From a checkpoint of a small transformer trained on Wikipedia.
Architecture: RMSNorm before each block, rotary positions, biases on query, key and value, tied embeddings.
Training: a variant of Muon for these matrices, 343M tokens.
Each number is 500 + 50 x the weight over the matrix's rms, rounded and kept within 0 to 999. Layers, rows and columns count from 0. Numbers have three digits each.

# layer 8 attention output (transposed), 128x192, rms 0.601, rows 30-52,94-116, columns 96-191
448456551538476447638526456511438488466519433557482460521466452465479513459495551610415455524564513474495588445408535507506488471496505550420478391504368452458466531496466517519425381507547483518472465537437422446459465594465511541547511495454460534491554472574498444492423584537408500465
485463544474466464545454501460498528522530442521530439457458481480397468462509569457451405447446501532604583545447499579474521434446442479481501468473466413504496548511541413519505496575512540441513494521478527430518517558468389561587511447477431512444480498560504590542475414482434512445
621493386419483435450398589442470619487579513499596488513454531525451593530483487499526523544543471562576547552518474500487448470542420501612469462367485487508481511560470432545490425543490531443495507454500484586488497451562444544463505443543468433504608545461579445515558529547527526501
534497470446493473382491593427484599518546448545526541447450464421484529543574527499587504526461561459624452434456549428611554474468424506489482465481550501486505485581617455520470513581513492447449470545440423508493439480470575499602414535470410478506473469529510472586482449483461508440
449551491485468474461557439486511507583440532532569484465541520506428480478572519487530416487470473482449503490526474575438517505613484555471483653456544453526505502621558500508427477568542465490549562513504484462472462475510503550486525501508472446419505395451548504523545468589594415493
459554444446415508486417496535519496552529552408533454524449509467419508480508473555486469549416515489465422568525522532421422524529482500569519545492488372455592519552577433473556568503522588474452488434515574437484439545573503577589489387523477536545511457584522386409526422456479531444
494470436442423514516481419448499479385483464520526517510549468568479513450422511546522591479469461527522540572416504527545459505453482530451506470401562498530460513478532496654500528421567446541541550536472396486442502435546379489515458511478486543503444513521472478518531450555490537485
464542479579590387490571511561519525456474574550499460527476375495504491513434415474482430500436593497519470407499465422527544468475494537495544503387448500480503446421425500496504444463547421448513480515458481554495424453437498585536569452500445445487516512448467475559507436564592428553
513469475422490494490442437518578471457528481432465520489501451597436460571485421533493457492455510417487531510513549499543589564515499599529493489538501449480430583481498424511580476549501454556586423607532539571579474472527643541475466456486463478555487603488521454514518508580513560504
542589440507580525574481527494453485529521571504526421569569411503468509424442433446542577559509467504494396523499426435492557576567540553570498470532508479462552396531507467473476542547534495471467587518479477532480469492563558475453479516522501404501489563569476563541608431470423595471
573452494486484569480477435473450498561592534446478481573508490500525447482558490478518477423543427448506447481509470406523515575508473475585467495478555588509424528546466514567517434481578535531501449511511506583539526543433518532439484520488693513472464591448524499487414510446563485469
459408495434514537483373445446468536447528445490498524462560531443564506449513430418550491524573440584459491458568525473501486472444445542522489527534542452493481515516530584434521506487517630441534469531485539463681538496451490526475492505606541476430512513453506605583511615607449524558
604520559491443531491483509463492536499455531399561507491513507544520395499412515463525543466505486507504516516449434510452463459589491460585426487488517446492468494411433546522488500339530501525503481480415491424480622528522458446525491456535544606583549461632509552469491477539478511549
464519440503459518460475514498610426498386489418492448537599408489453513420485581481468431528608514478454578528581462508511539486549528496498493501565482487351420522457583385505541545663543598529490513505573483544494518477476490518421477465385537572575413538457480477417548489453496468495
505474486477422443523492517485528441478596525562517448476522486653451422448501530427524439507505561480542591456630521476532566534503548467535479487492613410502507443462493424396574521446462483480569489559505593549525481633383550548394427474560491582512463475429430540479532533546556500500
448487399474450539547492465484457469561441541528407487469492456423562439572488442580525469447451435522554579434512565529437537517551446602472408474462449474488430559467510541544499533446500567456497527492438504513443418529570455551534466389400484575459544508494483457477583520438491510464
383494461467534457587610482517508532399569501428477481549535539644479515465519547458418409454491429452497416343486455494469496547478580468486384525457518462402490316491458494526563454529594483504567507401486579477450498624498512541553424412454553539434491514517379594507462555530474490398
518623519576496492531483436561566497576467445478467420534397489419501445448436542427504514445497444492547436437541493556494471636530486484509536535527442543498495420452539577495452470493418537399558533475598538461540448547509486590446437484524464532516365479551445511447535447440489555522
430510516509637484592542426531508466585498477472412408423451414498494520400468511464615391465493498494435583428408611584512517501556541498553542503491497418547492609440551495563465408536479509545586485551547499500532428571548545500507550572396451499514557501491508492584542459550450568512
529593531491444490505584517436450481490410574456537532472387516445535453557459496499606487468511440440448557469482550525532619495559549461508434600563568526506553593609563415511505538474478471505482582442455472587470503488546541502563517557460480485541511447507509418485522547610535573450
434574501411599471574491506502495513544468496580581449454490467498486416600476496517575530501485513477441460536473543443465441463554487407443579535521431490450395547636550412500481586536518478492446518486431512481561550563483500569435412534549578548537531429511427485465501515497525531517
567516490625496411404530450419444417491417439510499466601612494508528537472555415512401395488492460520500575495437476458580494497502437536460573498485574563402508501533454530526481507480509490462649403402400457533477459459607522496576467528479441544566539520502471573433514555589512449491
556536524498571444521477443467462405542422461626425532551560610466523512546526546545539469579562439585415540510507496494550548486524457466462544477526431522552420537510553551502492487475486543523522481541584484530620509469434569572562515572511411518470503578469568496474516469481445523449
610608506574374468502474481483510588416534430486444477490551517629537500440542498417529558406500446562530373542614507493506417535495488538530540469552589519482469454437525471509471468543526496448527509491488513572576440480518504518492562434548373452527429578441495478481443544449526580608
437521442479522540470494514489440456465427514565501603545531544610619494520520463588405446487486521439464519522475547483484501484475459502459479581460458569509486435392466509528498517492450501507429534489532447576485524525513523465434559528467539482455534543415559543513523540519546494456
488546482504377529529457505558471511553614555469578514568626487523468482496511545503489472551519528375490476485504513505576473407448515468472551474554521516501476497503467489472518499478546548541498470447439559442458503523502444444563505548479510500410447512401395525442440530479492550547
544499544464509552535541533478508529538429499454591477434514500525456466506420497472482470543473477550434447506448483478491442489509555464424539491545481539501488558492362475566525536427441539538530531437468566541458481473557451468483518499601494552471444530474500491437490456538574545547
545454504510502451538514512575434489501519548374402554531523482596565472502487499592559563468432509479502534531484600437593584480456456503475543443581446455480382541449489492552541489461490522503512507444462509613396565558462479441509485573386488462473532550483446526493497505525467504540
569484498480559462478463552490490447381537542567492471503503605526476476522459455422485425504536604485509522480452496562561497495462559451486600445455484469529477454577451561525468467542545403501402544504470439489526539544436491430435446523483509487489489520442481539542463603599433526577
565571524551605437483473528583501582498595601477514455500469532427452436491476509522496490583546519536565547497635537406540522554527498494507534550562487556505486508480435440455472425501439478450564328446406532506563504531484519577467454473500495502523509435580576486468521581458414512485
520469564467510541494434587530407555569506549420497557521530537421445554476470514507425508469541475473517466499482517599475463581411519451600411453521472493543485470613530518501467409538428567523492515431483552489462510551633459447431528450582531529594505484462496483460510599484407474471
433473481519570448493527540510487521522396505504515509391458558452498557431548583515499547469484509524544451510438505529449515439537503477553468529452510487494518454324496477560484487469403494434481606488496547466507487491488425518496508476515577499487529417560500474556470504529524511487
466419489494454497459518543528533575520436444553509560468504544545513484435512539510541435488541494479539562474563445549516479473391533516418512567557445489483462511491421544425502527410438493561475402526551522508535530508452536517527489517532495506493536521575507521485438595511564532506
453498483444521490471469626474602544476487563453548498445520531481544495518458517491525578523547572531580494482498520506517480465460432447444499444565462426435460480510491454465561457481498544531533485502481442481495582531521538486544464561518526568514499503528502505434489548520544491625
545467520479515498547543527556494559454413526492480444487554494620479514579484555516470486538495491533522523490491495508409549595507486545513469452510415502433427550491498506536506511506523548474481453580517458539515432499484511552516492399411432529534511503602496485426429584513475464527
540439491476527575573515452485489461526498585534517458512505541484485532531475528510449469442506524560476429428540478518482543524515518559470540416522548520529452540568540473573517512536539534496534554524472514563403461542535450473516502436424524473522543561497527557478468523453552534527
492486512451523479508487504480452479580584539515529499535426443446458385478546432483542573440485464564505523460502524478482387567461432555460502477502515526542584470540518582427547489411490438415561451517547446542562484488538544463524445608603469438473489549491485611486538460410565445517
492570517488475558414500523494504547530536502472613464404526513467537553461523455415520485570496443569490441511474505484541469542524508551473511481475539513489472508485489553523501479559535463487544544461537517485537458510547438437519576515520437474458470488506510490537525453509518507563
535442534451525489473526550473511529531428490470453508543532492588468535558548531473534515530528491433462425558466482398533424458497544393540478557517455569510505572578486473526531483448463600554497514489585471540529631463523469396486426501501556426548548552480633558478529399652500509507
525479470528584576469508514594483427527460526581435507463443505501462529524506458498486536508468571501438567515550542448466559468479550467510609448522452493482545561528513508498507546404441514505479556542512501567567545510491523470408568577523536481505520437508596451497558453490461511507
480556407530460407509474527474424604432388483528462527512613493522460540476520523508560416451592475492544506582512489481516503461571443500460442512495507575522552478472551474464490503558603490487531564536437493567554526429542508443507532514627455482466518561480496437483487548454505491444
558457485407443532447529505547466551497465494491610476571605500523443491544486484599423562484545514470511492490531433451570436454415518537512438459465490514490460429520506516442571534482522471531459481549394422501434497432495546588602545541501443525515456485471425469452473431429483473473
426538463554543465463398463498560499419532498570506440493585525513470517453506527416434465549584546493551455549512548519492547458506397523499530494508428569481489435428576549445514535515511451522500351548476489528528478518495537513522493350449485548500535531510500546524559583488504438487
495484458571463577507479530512494582488512497411484580474490541520494466510553500565487529396419500517463558495462507517535440483518507562478415550467541498498483429481514555525499396511461556511497538488455543452437554415504494460535534508517544599488508468604572430499449505541360458396
470394526389540558542544471530466589549553531526536537469534499444539534591442433485502539534510444486493484494381471558469464540512543493535524509533506488523539418490509572569440518473508530525494612498517477527560539489426403494550533429531451647523473415478519488473510449471442524424
462452462496460528463476578450483539462542579445610519476464482432437439509565475529562464441494558475571428459556503555495489410436605520470570575467589478445585542582408420553547463494531381469384563426518515475468470439577491495430460492510537402536528382503516496548515574553476559529
# layer 8 attention value, 64x192, rms 0.182, rows 31-52, columns 96-191
469512394583511487511499530591511493468516480555456532488567600459496467545529453466424442518479492439458551470651599453463539430479421521501575472530428511493572577517523500499561503432429476432447566438529427538569515506484504466502486574429487446421491522465536534433589559534507535534
495532458562418492558521522441417441581479434511533495482443535526549425533564497494480471538549544541490475497486497531540540491535470448497435465534519470427381537547567456557392547490546428442463485388407614410490582488489607484517553483481498567457512493438602550471395508596473501408
443439443523546553537606573456433488564505447488533486468561449599482492537496543558481519538398398490458537551455529464498432445519482473476502534463492484458383548549519476542492498515497437582531653453573496476470551429460498509468486560536503526577467564508573489547519474475484557409
481455504576405473446587470478466436523591475491520574490591525594559402502483417411461450514505512514445476505433562394545641417574462529525477558551500474492415467560490509481530552448488612529507444483466452517576413585441494430565436476458505558517529496434476527485466554486497572529
523462536579460475455516534436521516494458490452525534442504618570511534583581486563385557531453423574426427470562543506579533505488499416523561396517401496461485428546436445492388565499429521458453450460595526470500576545475555473436510490510520485523532421500468498456507487517468460525
522519426536546465515426529591515486457543496450515400440488568472554527507575505520576486539432498575545486501439412554479551580473477572579514487470474445416453546486533468593455517433469489415503327622515534476560532526454476497422482466463425513535472452523455543580486496413458549463
495491528491491542483469503437385599356552552512472596512538520487545609470515540502478442498535560501500483496538450562578511441558454535469428452514581430470477532427473501491431448489483533589462464421422421471462444478552447486424509575540387494458472553469415440505483485479525512477
483442429425495626417474473500513519557513488521546540444534562361423507582485525443556564421470502447466422547481347564473485593504449538516520484612452523553506576503542513478525479542501474486531572534555571551532493539641512455523447564566533511524503476470532496508550554422463494506
520428506529532443559475489632551563464388524548489448493458559565399421499449532566553481455568437484525533479454544452531535487502493516452483531543566454462499472499539524458468535564415574540515522474556481526544558451417523536484443557492549464493444537598528521576537531522505525496
549443484587396389559433513536470558523516456536573464533488555464516410500576424521486570564522483483534516523479450542572462525500457531515482500440575553433503487528528452491485549489537517497457568552500501495456486612484472430550521463504517603417474456467529516495487438466556414529
480493564426401518605519482537551516501534564520460493518461595457442490473530509582508429553480506481474425554562514591468427509410496468409514529521464447400476499531501587532522449482424495460467416589429518521544420537499483452555521560438493523504475479484512451491500503468473537543
462523440476477523486491534575509538526562465536474543495514462539418472563531472521414524476483506436476528473522381485454479510504578401526482505568442421527476449498470498464398470522532429418508538508564522557526403559484605467428395501444520533540571461528546407441505501461477563506
495492464505517423474430480481514537522547579449542479523459453460563494470447508518553497548440422512469525561445526487457422534438402538624467492458485466480560446448476507486473525514576542587477483505520522493486467403551474515485409405486534550503571596508494476394527481499579534551
482486427482556568415618476450502543461539530538647513456509633465488545549440404544550506582491452585491477492541497428497545496533499503638492554529508574542574500498517556554498429439515483573502534473396494556538508397574461464503456470555472513506478444524557535550499525509416573510
539406515583481487564532545527543475580473447475451486510494423591503490511409454497585468536525559468420604479543437458507461458468446521457462446440449503494482581541497486449492492469525529512450525556568432522485439486403496525517359517618522441461471585420532542538546494599513449485
565476533507453552516547451581441560578592548444465522623443547556523466500553422462586481558482575555472573442537480473513510509530495547555542430449590585450628497515446547502536516471516553452493470566526451505504480517446519531497524556519521521536578476470482562524464549516516552562
556513462509586494478439503469496530423521454489536458543506498523487504380390438517469464562516380519413551489544520550477446591512436540569502568522413474458472332541398556462474455532452544583476547471526479495491480452477542612436549530539539495526555457399509521510533557426523483527
505493419484445461492479463484511541465507480576431574449434458487575507491444639523523470488481548495436540527527506460617549381439511542594582469467452497449445527331482577518481491529616491474541455459518519495501318448562456505514564549588482496414478572458614503471338491474557521476
535528458514525560561544464567519468407577518485544390476514467478531511576525507490501519472447495481582530431409473448439597464475605496528548510512465473472539489542514550495479509530408436445516442441477465440529455586455482520474489552359517506555513435502554473502501423571473518530
537527532430548524490505575588548635500526430482469508444547509555535512446516490510485525409460504441470444501396546539523521421443503581435520512460451575538537431491530558480574531532500539488452453440487453451473497482480532453440461611442438484499446488495491441458445507556445494357
476612593499566452470487519531476481490538483470526529501557464368553470554410541542581494517496530374447583513506573499439434594478564537469465493478566517531445542440486465498431464502480529488401509497465446516512506505437497384515543509549524622431477480390557503507469462477469635440
507517445436431465461449597414506441458485464573458553477405479450512551507498532528524469475482514468448518429495486506491480443486543526437463515498534548446508545449551444608465433498479557458511595509558504508498558535484525550515476577444459524485514526519484563538517504475570484514